config.toml
n_layer = 16
rope_base = 10000.0
attn_scale = 0.177
tie_embeddings = true
parallel_block = false
beta1 = 0.9
weight_decay = 0.0
schedule = "wsd"
final_lr_fraction = 0.0
batch_tokens = 65536
Each number is 128 + 24 x the weight over its row's rms, rounded and kept within 0 to 255. Layers, rows and columns count from 0. The size above them is the row's rms in percent of the matrix's.

# layer 3 MLP down (transposed), 1536x384, rms 0.0423, rows 247-273, columns 128-255
size [107 103  89  99 102  96 101  85  85 105 100 102 106 100  95 108  88 108 108  87 100  89  93  89  92  93 104]
[[130 128 166 143 144  97 117 120 119 145  99 129  95 139 107 100 117 109 128 130 117 113 107 158 134 130 140 132 121 149 110 121 123 125 153 134 120  98 112 132 119 122 144 166 127 133 137 121 144 163 134 127 107 119 143 142 154 129 135 124 118 130 133 150 149 115 114 116 109 131 107 110 148 129 111  90 170 151  91 125 106 117 148 145 138 133 132 117 115 162 129 132 120 133 112 129 128 148 127 106 120 109 130 124 135 129 126 100 137 138 109 242 106 141 136 112 126 125 124 142 134 163 106 139  94 146 141 133]
 [110 120 114 113  98 103 107 124 154 143 146  90 117 105 158 121 104 103 141  82 152 134 124 143 100  81  95 179 120 134 102 150 111  78  87 101  65 163 111 134 107  99 114 158 155 106 135 127 130 103 139  90 115 163 121 171  99 121 109 106 112 136  70 128 140 137 134 113 129 120  91 134 132  77 145 127  88 119 143 119 135 124 147 122  99  99 140 126 128 146 119 154 105 128 157 117 157 151 116  97 105 160 167 160 112 124 152 146 137 141 155 143 107 117 106  96 111 148 136 152 108 109 125 112 125 104 129 159]
 [137 121 158 133 112 110 103 129 156 116 142 161 140 106 171  80 110  92 132 154 163 136 129 116  99 172 129 140 145 111 137 200  91 172 149 154  72 132 134 102 165  95 120 126 152 164 133 115 130 135 135 133  98 164  88 126 116 132  88 126 153 122 124 125 120 111  77 163 108 163 135  71 144 124 119 110  94  89 116 152 159  94 141 130 130 107 135 139 140 103 116 141 134 161 102  93 162 106 139 129 151 116 138 140 116 112 150 160 103 138 180 145 117 135 142 154 129 123 150 111 154 148  65 124 134 116 151 176]
 [ 91 142 175  94 142  91 115 109 120 178 161 161 168 110 134 142 138 155 120 116 163 149 129  76 113 145 143 147 118 158 128 113  94 130  99 125 178 160 146 107 170 126 150 147  90 128 116 134 115 159 141 130 113 147  99 132 111 121 141 110 135 129  92 112  82 148 120 110 116 147 118 131 118 130 176  86 119 129 107 125 118 124 156 137 144 110 151  84  67 110 141 138 134 109 136  91 107 148 100 119 159 131 120 117  88 156 119 157 117 117 116 117 181 120 137 137 128 153 164 102 146 142 171 126 135 155 126 136]
 [140 137  97 120 138  89 140 147 102 127 110 139 134 119 114 121 126 125 134 105 153  98 124 155 159 108 146 138 153 144  93  81 111 147 156 141 125 136 127 135 133 118 105 167 121 122  81 148 112  93 138 107 184 114 123 169  92 138 143 138 150 112 108 171  79  95  73 139 124 162 111 157 117 125 166 133 132 127 158 129 140 154 153  93 149 100 117 113 104 151 123 133 158 142 133 141  94 131 129 166 147 149 129  92 118 141 140 181 117 113 172 120 176 129 124 153 102  82 126  97 156 103 142  95 146 148 107 103]
 [123 148 123 140 133 104 133 129 141  87  68 113 123 106 109 120 136  89 139 133 105 117 143 103 134 110 129 134 127 169 132 134 121 121 158 143 130 127 110  89  89 161 159 132 179 114 160  97 135 138 101 168 116 146 158 128 105 123 121 173 119 155  97 156 136 140 127 126 142  86 120 111 131 124 125 126  94 114 105 104 168  86 133 116 136 101 139  94 133 122 139 138  81 167 121 172 118 119 107 143 136 143 131 137 118 121 137 144  91 142 161 221 143 118 166 117 123 144 141 112 167 110 166 112 124 127  85 133]
 [167 123  92 145 114 145  98 158  93 155 139 128 128 166 145 139 130 153 121 122 149 135 100  85 122 123 109 119 144 132 124 156 134 146 144 108 127 140 117 149 142 144 118 151 146 131 133 151 163 131 142 157  89 161 129 112 134 138 117 107 139 134 119  86 114 127 135 133 139 120 150 123  81 112 169 151 160 150 114 145 129 122  99  89 160 132 153 125  93 112 151 132 112  69 120 133 123 141 133 161 124 146 134 102  99 118  81 155 103 123 187 129  68 144 106 153 136  85 136 158 118 160 167 117 134 152 131  83]
 [112 165 109 123 120 128 150 163 141 161 127 155 153 135 136 143 114 102  97 156 127 169 148 164 138 121 129 107 126 111 154 135 140 140  87 129 130 145 179 126 112 153 127 106 117 115  92 114 122 132 144 166 134 130 134 103 107 133 135 121 104 145  98 118 154 128 142  92  84 121 119 108 119 172 139 101 114 141 163 102 150 127 132 118 172  93 159 137 143 106 144 111 118 150 138 166 199 147 105 103 124 143 144 143 151 156 165 107  90 113 165 115 122 128 162 176  96 111 128  96 126 106 108 115 125 155 127 163]
 [132  69  97 132 124 143 136 101 161 152 101 138 165 152 115  78 132 100  88 157 149 111 138 132  99 167 126  98 124 102  85 138 150 154  79 142  83 124  95 145 113 112 110 127 143 132 120 148 134 126 124  83 126 147 159  81  93 126 112 119 142 165 139 123 147 146  96 138 136 116 152 122 133 112 116 155 122 123 130 165 137 144 171 107  84 133 139 123 167 129 148 133 112 155 120 143 114 129 103 152 137 150 115  92 138 106 174 135 186 124 140 132 143 101 125 111 138 143 116 140 139 120 146 125 161 111 137 147]
 [148 131 150 116 142 150  75 137 109 138 123 136 112 127 113 129 108 156 124 159 134 108 121 157 110 113 150 120 138 159 159 170 136 122 109 121 143 118  68 123 124 117 110 127 104 126 158 119 139 114 103 144 115 154 126 131 116 115 145 135 115  97  87  97 168 132 139  86  80 131 132 129 115 103 150 142  89 160 120 126 156 150 110 166 132 161 135 133 128 135 152  93 148 106 164 104 140 126 144 151 125  91 111 140 169 132 134 136 155 111 103 113  96 143 133 167 146 110 157 106 146 108 132 101  94  98 132 158]
 [ 95 103 161 122 149 157 133 117 112 106 144 146 118 127 106 113 111 156 102 136 138 138  82 116 103 126  94 132 128  72 149 150  81 122  84 112 120 118 118 113 146 152 153 170 130  98 139 135 143  94 107 120 125 155 131  90 122 141  93  83 135 112 135 131 160 171 117 143 120 134 126 164 125 112 155 119 148 121 129  97 151 126 154 174 165 153 136 119 110 116 158  91 102 128 151 137 119 111 124 115 151  99 119 117 104 164 103 144 183 152  98 130 100 133 138 103 148 172 171 156 130 150 160 112 122 139 136 108]
 [109 108 142 141 145  94 124 170 131 131 103 150  89 112 129 187 119 141 156 156 111 102 114  89 121 147 129 137 126 130 157 147  91 111 163 136 141 146 141 124 168  84 101 131 124 133 142 152 128 100 132 121 103 114  99 169 104  64 185 102 123 152 123 145 167 117 122 144 121 153 155 149 113 121 117 152 127 121  55 148 175 155 128 166 144 127 158 148 126 125 154 163 104 110 109 137 111 146 114 159 131 176 124 142 151 146 152  83  93 131 167 158 113 116 105 121 133 136 123 108 131 108 122 121 112  97 131 133]
 [120 121 145 110 148 119 133 110 103 139 157  58 133 126 155 135 102 151  95 132 135  91 138 107 161 157 139 164 142  86 176 127 125 130 147  86 134 140 121 109 128 183 150  99  59  86 128 130 150 126  97 117 104 151 129 131 141 104 130 105 119 163 155 151 149 124 134 125 175 159  74  68 124 110 127 117 134 140 164 122  92 126 161 171 117  93 163 101 140 126 111  97 149 137  91 153 161 158  97 150 115 149 120 112 132 110 112 136 104 159  95 126 152  98 137 141  98 132 131 130 111 112  97 109 119 155  85 161]
 [ 91  85  78 137  87  85  86  93 171 138 129 120  89 143 100 133 148 150 148 110 129 128 134 166 149 116 133 113 124 156 157 104 107 120 121 135 109 145 139 180 147 119 104 133 124 149 124 147 123 122  86 161 154 116 136 104 102 109 134 113 130 118 101 134 161 148 118 128 114 139 158 106 135 168 127  78 158 134  94 105 150 142 161 143 127 137 148  75 151 116 149 147 145 136 122 116 127 165 142 121  90 140 108  87 111 125 115 134 117 165 114 115 150 170 147 162 146 154  88 102 112 167 150 128 146 117 123 141]
 [105  76 157  98 137 176 110 126 125  89 154  95 114  99  98 122 118 126 130 155 135 135 131 178 148 112 146  86 155 114 115 123 126  95 107 124 155 115 118 152 127  59 133 153 163 122 114 140 146  95 113 107 127 143 147 125 119 142  86 135 130 102  90 170 116 149 116 188  77 155 121 148 137 109 180 153 134 123 132 159 120 141 151 114 108 131 121 131 181 176 128  97 101 130 154 104  89 142 149 136 150 141 126 115 130 114 153 145 129 200 111  99 120  90 137 118 119 118 137  98 122 113 117 101 153 120 118 135]
 [132 144  97 122 132 149 177 172 125  89 112 139 104 145 164 154 110  90 142 109 122 147 159 150 123 142 118 137  87 140 144 125 133 146 168 100 131 147 139 156 124 136 182 143 167  50 155 129 134 132 108 116 136 149 141 163 111 130 149 151 184  92 148 114 155 141 136 154 137 136 114 137 131 127  82  96 142 135  93 132 124 108 103  71 134 121 158 125 143 147  98 130 111 136 107 101 164  88 126 111 109 116 123 122 113 121 104 117 126 132 133 129 138 129 145 134  92 144 112 167 121 127 115 131 126 134 138 121]
 [113 115 134 141 125 150 132  77 130 132 130  99 124 114  87  90 118 164 137 115 153 145 159  96 108 134 105 144 111 190 120 119 137  79 108 146  98 124 156 143  68 134 152 158 159  89 185 161 145 123 117 125 151 153 117 149  85 164 146 112  97 130 122  74 145 103 129  97 116 133 124 124 103  76 137 138 161 147 138 131 126 123 135 114  94 153 111 139 138 151 161  92 172 133 162 130 137 119 159 164 109 110 133 108 162 100 121 139 157 162 114 148  98 143 160 118 132 123 133 149 145 141  77  88 135 132 101 126]
 [121 139 137  89 129 135 133 152 119 157 115 141 128 119 102 125 177 141 127 115 123  99 136 104 145  88 101  91 117  97 131 138 135 124 104 124 107  92 108 164 120 117 105  98 145 118 114 123 147 111 124  92 110 131 118 148 167 104 129 123 124  97  98 136 152 152  88 139  79 119 119 144  79 124 129 111 184  88 131  89 118 151 137 125 149 123 129 151 131 145 101 133 122 134 116 120 130 135  96 160  95 126 114 128 128 101 124  89 159 153 125  85 166 147 131 150  86 138 107  89 161 128 128  81 126 145 112 126]
 [182 120 101  87 145 109 122 119 107 115 143 126 119 115 112 129 112 111 154 153 141 134 121 110 124 152 111 128 139 131 118 152 138 113 157  72 143 119 113 127 149 125 107 131 108 134 113 129 165 155 144 119 152 116  92  97 136 130 104 130  91 123 134 113 155 118 134 126 105  77 147 163 137 129 133 144 125 104 116 136 146  74 185 108 123 114 111 139 158 104 138 183  85 143 134 114 137 121 110 112 135 155 160 110 109 101 134 177 140 108 128 127  86 169 145 111  93 137 122 117  68 170 114 178 113  89 121 128]
 [103 112 140 134 144 132 134 119 102 145 138 130 110 140 170 131  93 114 143 130 123 130 135 104 136 173 180 137 132 132 144 113 121 121 156 148 166 158  88  92 153  82 107 148 148 101  65 107 113 140 149 133 120 112 125 138 157 123 122 126  84 132 154 126 133 154 113 154 160 122 123  81 108 106 127 166 132 157  86 131 144 162 125 164  73 137 122 139 136 137 119 131 108 145  98 102 151 105 113 155  98 132  91 107 123 116 109 128 104 105  99 173 134 105 114 112 131 105 136  85 117 129 125 117 166  88 100 167]
 [130 167 132 146  92  78 100 142 121 106 104  65 130 119 109 152 119  87 101  83 130 123 123 137 151 148 144 109 167 140  99 160 114 102 130 126  97  91 108 128 117 118 131 142 154  98 117 165 163 120  73 180 143 110 140 112 147 136 117 151 170 131 130 117 177 126 126 174 148 150 148 158 133  99 167 124 115 152 104 135 112 136 114 119  73 111 117 116 156 112 161 173 131 146  82  90 151 113  95  88 125 103 107 109 157  88 141 134 117 119 138 148 134 136 126  95 137 153 158 120 129  88 121 134 139 118 171 179]
 [136 104 124 111 126 135  87  90 139 114 113 123 113 163 120 112 164 142 148 127 104  87 135 123 138 160 132 167 102 126 131  81 169 150 151 128  94 120 142 134 135 145 135 136 101  79 151 124 129 103 137 101 151 108 123 120 120  94 122 117 125 117 139  98 126 119 114 168 108 110 121 128  75  92 125 118 119 125 152 165 111 154 124  66 132 157 177 118 130 146 128 126 106 141 163 145 135 107 121 108  77 148 131 145 145 115 116 144 136 117 138  93 117 147 125 149  84 139 127 147 165 114 163 120 171 126 121 119]
 [111 100 110  91 132 128 147 130 122 135 122 129 138 146 145 111 145 142 129 170 172 114 104 139 123 139 116 107 125 121 116 129 177 138 131 136 128  87 162  97 146 164 117 124 155 130 108 129 141 154 113 144 124 138  78  84 140 114 159 123 137 102 112 128 152 114 135 121  99 183  87 163 117 104 130 118 148 124 147 140  94 157 107 160 108 139 133 128 141 124 100 149 147 156 164 136 132 156 153 121  94 134  89 131 115 105 105 134  95 142 140 122 130 119 100 154 178 130 141 162 130 140  95 118 113 151 117 147]
 [110  99 155 134 161 150 115 116 138 107 149  62  99 147  86 138 102 104 139 138  95 130 142 129 132 154 103 172 137 118 140 107 126 162  87  98 136 119  88 115 112 110 147 111 108 143 119 151  97 153 115 132 150 132 114 111  96 118 143 169 120 147 111 142 124 136 137 158 143 106 169 125  82 192 113 129 123 117 149 115 124 121 128 131 118 129 136 126 127  91 137 111 127 103 126 117 150  99 130 136 166 146 143 149 120 126 131 169  90 154 115 160 175  89 106  89  92  86 138  95 119  94 110 104 132 120 103 105]
 [108  95  99 135 134 113 104 129 141 138 148  77 169 144 138 140 118 101 135 137 138 153  71 112 138 108 141 131  95 151 115 161 143 148 129 135 137 112 132 120 119 150 150 115 120 115 137 143 114 164 107 141 139 133 142 165 138 102 116 132 132 137 108 115 123 131 152 171 116  89 101 108 172 126 114 111 122 103 116 188 148 160 168 117 144 136 137 127 114  92 125 103 132 162  90 114 151 130  88 139 134 109  96 125 137 146 163 107  86 139 168 156 150 118 132  89  85 150 110 146 131 177  75  72 148 158 150 148]
 [106 128 134 101 152 163 143 111  88 106 103 145 140 125 160 112 125 156 152 100 164 106 119 140 143 106 105 140 117  99 170 138 125  88 133 142 138 155 140 126  82 132 109 120 131 106 126 142 117  77 105 148 124 117 115  86 109 148 134 120 152 111 139 165 126 125 126 167 104 129 121 140 123 115 119 145 145 141 127  91 100 135 106 123 113 166 153 107 109 117 162 107 143 110 105 160 108 151 109  99 139 157 141  88 121 163 127 143 132 193 124 103 129 127 119 136 120 112 126 105 150 103 118  80 118 153  67  73]
 [123 149 137  72  97 145 111 118 144 110 111 143  93 144 116 118 100 142  88 118 142 178 120 104 149 141 168 158 134  91  88 108 108 122  81 114  98 149 118 136 132 165  98 104 129 124 124 153 136 139 131 130 129 117 115 109 123 141 134 111 156 144 131 103 137 120 166 119 141 145 115  93 126 104 124 106 112 109 135 128 105 130 126 103 146 122 100 100 133 140  91 177 101 147 141 137 149 145 157  77 110 112 161 162 122 152 165 132 140 125 153 141 129 102 109 121 143 146 122 166 110 151 113 108  92 158 112 102]]
# layer 3 MLP up, 1536x384, rms 0.0521, rows 248-274, columns 128-255
size [100  92 108  95  96 106 102  96 106  99 105 111 100  82 113  79 102 107  94  99  96 110  97 100  83 112  86]
[[127 150 112 112 119  96 132 150 177 122 121 108 110 122 173 135 159 141 132 151 155 122 138 124 132 134 138 111 126 136 134 174 120 158 150 129 155 154 102 109 129 137 162 127 151 173 165 111  72 139 118  97 140 102 124 165 136  98 158 194 170 182 155 142 113 124 137  89 148 111 110 143 123 117 106 119 155 148 121 138 147 150  91 125 119 126 112 127 136 166 162 109 125 105  64 123 124 132 141 107 101  57 135 114 150 137 120 123 133 141 138 127 131 144 133 107 106 110 113 164 147  99 128 166 123 134 145  95]
 [140 137  85 146  99 160 121 132 134 117 116  97 121 112 123 128 111 129 168 159 160 115 164 137 121 107 133 105 145 122 155 129  82 134 111 105 120 135 116 114  85 162 104 106  85 104 149 146 113 100  80 126 121 118 134 102 126 105 107 174 121 131 141 102 172 169 131 131 179 126  97 127 148 105 119 155 128  97 111 172 127 127 111 156 157 149 104  70 128 131 138  30 124 131 159 123  69 138 163 121 151 110 148 134 146 117 136  72 143 119 113 138 145 140 105 120 177 181 123 142 126 133 157 104 122 105  99 161]
 [128 139 137 134 143 116 137 133 112 137 118 134  94  82  99 122 111 124 102 129 151 125 160 153  72 100 142 100  96 121 102 147  41 113 138 137 105 116 100 138  97 138  96 120 125 115 127 139 136  95 145 132 140 125  76 132  98 117 121 132 106 159 110 153 107 137 116 123 133 158 142 150 117 142 114 111 173 112 102  85 107 104 141 149 123 188 191 134  92 136 144  94 164 120 137 115 119 157 122 132 139 143 121 137 104 156 120 132 154 107  78 133 108 120 147  91 139 152 109 143 120 130 133 147 112 133 173  74]
 [149 143 139 156 141 145 156 131 115 132 130 109 135 134 131 102 149 157 117 135  95 107 116 127 151 110 124 116 111 123 152 139 103 167 106  86 175 129 138 125 134  87 117  97 107  90 118 121 151 154 181 110 105 117 131 145 154 107 113 140 128  96 156 108 108 148 117  77 137 133  97 144 169 103 122 106  93 137 117 147 115 148 118 115  99 119  84 153 147 154 126 138 120 168 165  97 114 163 114 153 132 115 172 117 154 121 129 105 142 100 119 102 152 153 103 133 114 137  91 129 108 141  87 145 134 121 143  94]
 [142 115 139 140  75  88 138 137 171  88 157 157 170 153 165 136 120 135 138 151 116 114 141 156 149 117  99 154 111 121 137 172 142 128 160 133 106 128 143 122 126 114 116 127 144 125 194 115 133  84 125 111 116 141 134 138 117 130 108 107 152 142 130 105 138  76  96 133 157 148 115 138 131 145 146 139 138 154 102 120 143 120 140 128 150 125 136 100 109 142 108 156 105 170 166 113  87 170 152 137 128 111 163 137 183 149 145  81 102 159  96 168 141 128 107 120 105 158 129 117 119 160 144 128  90 155 127 129]
 [139 122 146 182 155 108 142  96 134 118  99 126 121 100 172  74 157 116 139 144 158 121 119 115 177 120 139 147  85 141 147 136 156 152 163 142 119 127 124 103 115 130 124 139  93 112 165 102 102 135 119 123 123 123 132 135 164 119 144 166 126 134 170 130  84 120 129 110 146 115 103 130 152 128 104 146 100 116  95 126  99 110 116 109  92 115 131 118 121 144 144 127 149 103 175 134 128 159 167  93 130 171 101 124 141 121 113 111 125 123  99 112 130 129  95 170 109  95 121 143 115 124  82 141  90 109 114  97]
 [141  86 105 116  83 110 133  77 140 157 161 168 108  84  79 120 101 130 152 166 157 138 154  96 145 127  89 140 122 108 135 156 120 116 144 148 156 128 109 154 118 100 154 111 135 140 112 125 146  94  97 127  97 122 123 158 154  79  94 128 129 155 108 145 115 139 129 121 134  62 152 134 169 111 130 139 145 125 106 145 147 159 139  93 117 156  79 115 113 126 157 115 166 111 138 119 121 162 121 135 176 116 131 142 110 141  87 121 142  85 115 149 166 156 113 113 105 125 133 142 159 133  90 146 116 123 133 103]
 [174 150 141  98 133 165 144 139 103  98 142 148 104 100  79 119 193 136 127 146 122 131  69 118 105 144  98  90 136 120  73 140 105 114  89 137 108 135 155 119 174 132 132  60 129 133 102 105 119 116 125 106 123  83 126 138 127  98 127  78 109 143 136 147 140 146 132 127 132 196 134 109 118 147 179 152 117 100 155 169 121 152 100 101 170  98 100 186 129 164 121 127 151 138 138  91 110 127 132 134 135 138 122 111 123 109 131 140 142 127 103 125  96 107 169 128 128 175 126  74 117 124 134 155 115 145 148 119]
 [101 135 148 131 134 114 149 157 114 140 153  84 134 124  88 155 174 127 146  99 136 129 151  94 161 127 115 131  86 124 145  72 176 141 101 144 136 128 149 131 115 124 131 106 160  87  95 133 138 119 111  86 110 116  90 159 159 120 151 141 160 132 141 124  94 149 115 131 128 142  91 119 140 129  78 143 118 104 147 145 140 124 152 129 148 110 122 158 132 128 111  96 141 150 109 149 100 100 110  86 131 147 126 154 153 118 133 113 148 121  78 154 140 106 124 158 126 132 139 153 160 149 133 162 128 122 159 144]
 [127 109  96 148 111 137  97 127 131 134 177 140 140  73  94 125 120 135 144 131 103 133  89 141  91 111 142 137 108 122 122 149 155 128 168 126 148 152 140 108  96 108 152 143 140  98 141 127 122 127 144 110 125  99  88 148 102 156 138 166 121 157 209 126 158 114 116  86 126 150  70 148 137 131 103 140 114 182 100 127  85 188 144 137 132 139 126 142 111 139 112  94 124 137  75 100  94 105 140  98 141 121 142 138 116 115 113 134 137 120 123 134 151 130 124 148 117 104  81 119 141 119 126  93 103 158 138  56]
 [165 116 119 120  81  76  97 135 129 126 163 122 135 100 116 140 171 142 171 142 125 107 151 111 112 118 120 142 168 151 172 160  84 114 107 119 130 163 180 138 106 124 130  88 161 100 113 110 115  90 162 128 127 110 131  83 149 149 149 145 139 140 100 135 159 102 132 128 142 143 152 153 148 182 123  94 113 140  74 104 109 163 103 140 129 151 103 105 130 102 138 102 150 123  97  91 151 164 114  90 111 115 145  85 127 193 124 126 155 146  77 136  98 177 139 103 138 137  63 146 116 134 132 150 138 142 104 128]
 [128 148 143 162 134 142 126 136 145 135 130 106 141 118 127  86 171 115 111 128 150 121 168 113 180 127 144 124 112 127 119 155 194 183 127 113 126 108 111 119 123 122 130 105 123 161 153 113 146 124 162 121 152 151 108 139 128  95 154 111 161  99 124 148 103 141 116 139 150 153 119 125 144 100 110 116 141 119  76 127 130  83 126 163 153 143 106 113 126 117  99 134 140 137 149 135 107 144 130 130  73 157 131 139 144 150 115 135 141 127 162 112 170  66 109 149 151 112 107 125 152 113 149 116 150 134 120 135]
 [147 129  88 122 142 106  76 101 137 125  99 122 126 104 143 118 117 150  80 141 123 161 123 129 115 117 154 105 152 178 117 188 103 105 130 146 137 137 185 130 138 123  82 117 116 154 143 115 135 111 119 135 136 114 137 108 129 163 126 111 135 155 127 123 119 144  91 163 177 150 143 118 139 174 136 161  96 145 112 122 163 128 135 134 104 114 156 104 117 153  93 122 131 143  99 116 133 138 155 135 138 140 139 108 155 177 129  86 132 135 124  88 114  99 102 124 143 123  90 164 148 144 136 169 169 138 113 110]
 [136 185 104 162 133  86 133  87 159 131 135 138  84  84  83 112 155 160 123 124 118 151 151  95 122  91 161 167  95 137 110 138 141 142 112 151 127  97 119 106 146 132 134 144 132 150 127  98 141 112 164 118 113 100 100 128 181 141 142 140  94 171 137 128 127 103 109 103 105 133  91 117 129 152  88 140  88 134 117 137 126 113 136 123 122 129 149 128  96 141 144 136  83 140 134 118 128 101  84 136 119  99 137 148 152 132 132 120 170  75 125 141 170 138 156 138 133 127 116 112 122 111 109 124 137 139 147 160]
 [164 112 133 158 102 114  74 125 125 130 131 152 108 124 160 134 100 164  90 118 127 162 155 164 114 128 125 131 151 131 120 144 114  84 137 139 140 162 124 141 108 127 146 109 139 111 105 115  93 121 157  84 135  91 131 190  99  91 109 110 131 109 141 141 177 128 135 144 155 120 102 106 130 150 118 127 188 130 137 147 156 161 117 113 170  96 110 109 118 141 136 114 131 134 109 130  63 124 105 125 130  70 128 112 125 132  71 141  93 156  90 128 182 131 111  90 139 103 127 145 138 149  92 121 135 141 158 145]
 [119 128 133 157 142 195 146 133 121 135 112 144 115 136 109 118 167 161 126 143 102 111 118 140 145 102 139 138  53 135  96 145 142 145 146 131 118  98 127 113 199 134 124 142  95 159 147 104 109  62 128 125  72  92 118 147 146  98 175 152 114 156 176 107 141 144 119  80 134 129 125 125 114 134  91 129 152 123 126 169  97 147  96 158 120 148 126 113 141 169 150 156 117 154 129 119 105 174 102 137 134 122 141 124 191 123 135 143 179 123  87 136 140 118 126 171 108 127 120 117 117 123 101 136 112 113 133  98]
 [136 126  93 125 141 107 133 130 123 139 117 114  85 128 118 113 170 127 139 130 143 110 121 122 134 105 127 136 125 150 134  97 168 179 107 101 145 154 148 128 152 122  96 103 141 125 169 132 123 150 177 103 141 101 140 142 130 159 123 145 138 107 120 144 152 115 102 121 147 105 128 118 122 161 112 157 125 122 111 105 126 136 172 103  97 171 144 157 157 136  79  88 114  94 107 176 180 161 126 133 142 134  84 103 133 129 182 109 106 132 129 118 155 134 104 195 162 154 139 157  86 168 142 158 135 100 148 128]
 [136 161 132 119 104 129  83 150 169 140 115 152 150 142 160 127 133 141 180 127 130 136  91 113  92 150 111 143 139 138 141 115 147 136 159 190 166  84 141 146 117 143 116 119 123 163 154 121 131  96 160 116 133 133  76 182 133 153 153 134 142 129 149  92 126 133  90 118 151 129 147 143 150 121 134 142 138 109 116 166  95 137 126 168 151 144 124 139 127 163 103 106 139  92 121 119  94 122 154  89 131 101  68 103 136 100 169 102 150 149 101 125 156 141 123 143 150 110 138 110 170 110 173 141 140 132 171 114]
 [182 112 101 145 100 154 114  80 124 153 176 152 138 112 128 100 160 127 118 121 130 116 111  94 174 142 125 154 116 111 149 187 126 126 123 140 130 118 129 112  91 139 135 110 135 158 167  97 106 117 121 145 129 168 124 126 111 109 161 118 146 133 108 118  99 132 144 152 133 137 141 151 163 109 132 133 128 164 135 171  85 121 123 145 118  89  94 143 139 114 148  98 148 116 138 133 128 181 138 110 140 146 104 133 125 132 106  91 194 135 150 143 143 118 107 103 122  99 128 163 149 112 125 111 115 168 189 139]
 [146 155 152 144 129 127 151  97 154  91 115 150 109  45 115 125 101 138 121 120 111 184 136 177 184 129 119 142 109 167  79 128 130 150 190 154 106 177 182 133 142 154  92 153  66 126 157 100 156 126 121 111 101 143 120  87  91 123 118 132 143 113 130 114  97 104 121 140 116 122 132 134 142 153 107 115 149 154 134 174 126 140 132 128 150 132 123 167 152 109 133 121 105 102 138 129 116 114 153 134 170 119 133 100 165 138 114 143  99 147 118 125 106 103 169  87 150  91 110  85 165 141 126 137 125 151 159 134]
 [148 171  93 151  77 103  87 111 126 130 101  92 105 115 136 127 115 147 135 195 125 134 146 162  90 138 136 220  93 124 163 147 118 125 170 161 159 123 142 136 140 150 118 131 120 129 176 148 134 106 161 132 129 109 137 139 134 136 108 114 123 133 172 164 115 170 123 104 100 153 141 110 133 146 104 102 115 110 100 154 153  94 142 109 190 138  82 113 126 190 135 108 119 109  86 131 114 109 126 110 120 118 140  88 125 145 135 105 156 128 132 131  74 132 119 117 194 142 109 145 174 122 110 126 119 116 118 115]
 [117 136 110 133 105 155 124 112 106 135 136 132 104 159 149 112 132 138 164 149 153 142 131 129 131 113 107 112  79 140 144 108  92 140 153  80 143 164 152 142 108 191 101 135 125 141 141 109 125 140 131  99  89  94 122 163 145 114 127 141 144 111 119 118  78 108 136 142 104 147 109 121 171 127 106 137 127 113 159 190 105 128 102  97 118 150 120 176 136 133 153 123 165 117 174  93 101 112 137  79 124 123 145 164 157 104  74 100 100 137 112 109  77  89 130 126 115 157 140 113 115 124 138 178  98 137 128 107]
 [ 87 124 137 139  78 128 121 124 107 144 112 113 140  77 109 111 178 136 155 133 101 143 139 145 130 114  91 124 100 147 101 131 199 103 126 143 123 135 128 183 111 125 117 120 115 126 138 137 109 102 163 107 140 116 163 152 131 114 106 140 122 106 115 186 151 104 104 114 108 141 137 123 145 132 121 110 122  95  89 169  96 133 124 153  86 179 120 133 144  96 107 102  83  75 115 146  79 139 122 106 171 148 177 108 150 122  98 172 113 116  85 139 121 142 139 104 143 112  99 141 114 155  59 115 144 136 186 120]
 [113 154 156 147 140 117 145 147 149 117 114 145  98 157 168 130 121 129 107 169 117 132 142 194 134 158  94 154 128 139 146 155 134 168 146  92 132 133 162 144 108 137  80 166 158 129 164 138 115 110 145 120 140 148 137 152 160 105 100 112 115 118 117 168 146  97  97 123 111 161 132 125 111 144  96  98 162 111 134  91 107 136 112 130 136 146  87 171  73 127 145 127 145  95 136 123 126 164 173 117  84 182 176 138 137 126 131  89 132 116 102 102  64 108 124 132 128 144  98 115 130 173 120 128 119 152 185 138]
 [133 138 136 183 111 126 117 117 137 149 112 137 126 145  94 175 163 161 129 134  99 128  83 123 130 137 128  96  96  95 133 102 116 123 184 138 150 108 132 145 182 102 137 120  89 152 108  98 139 134 128 126  63 104 117 182 116 138 128 107 125 140 136 117 138 125 116 117 157 135 146 104 134 152  86 175 140 158 108 162 120 111 136 127 147 106 110  94 108 135  68 134 119 150 140  91 104 140 141  93 124 123 109 122 146 125  93 137 115 130 131 136 173 138 144 137 136 137 107 156 117 173  66 127 114 171 141 116]
 [135 135 124 158 113 101 165 134 142 120 140 176  84 135 120 146 157 168 110 138 124 126 168 118  81  92 148 104 146 142 105 162 130 160 154 158 141 127 156 162 122 151 147 123 145 116  88 162 117 112 170 105 151 105 108 176 127 174 122 147 143 149 130 136 135 123 122 128 124 151 129 148 130 137 131 169 125 142  88 144 122 109 118 147 127 153 176 143 121 155 114 176 141  67 149 134 108 117 132 109  97  88 151 116 117 121 103 124 141 155 143 114 159 115 141 173 148 109  94 144 141 114 159  89 131 140 112 121]
 [149 122 102  95 162 116 119  96 156 138 194 166 145 117 100 127 117 172 111 119 140 134 127 103 107 100 119 152  98 136 101 130 178 109 124 122 106 138 151 117 143 140 144 160 148 118 140 176 119 112 166 103  97 109 109 112 129 130  86 166 143 139 106 105 133 112 121 134 171 140 121  82 143 120 148 157 143 115 141 131 108 142  82 141 112 178 127 152 105  84 124 107 135 148 127  84 138 144 147 137 176  97 108 117 191 169  99 103 115 115 143 141 136 119 107 114 146 124 149  99 147  74 119 136 112 155 129 162]]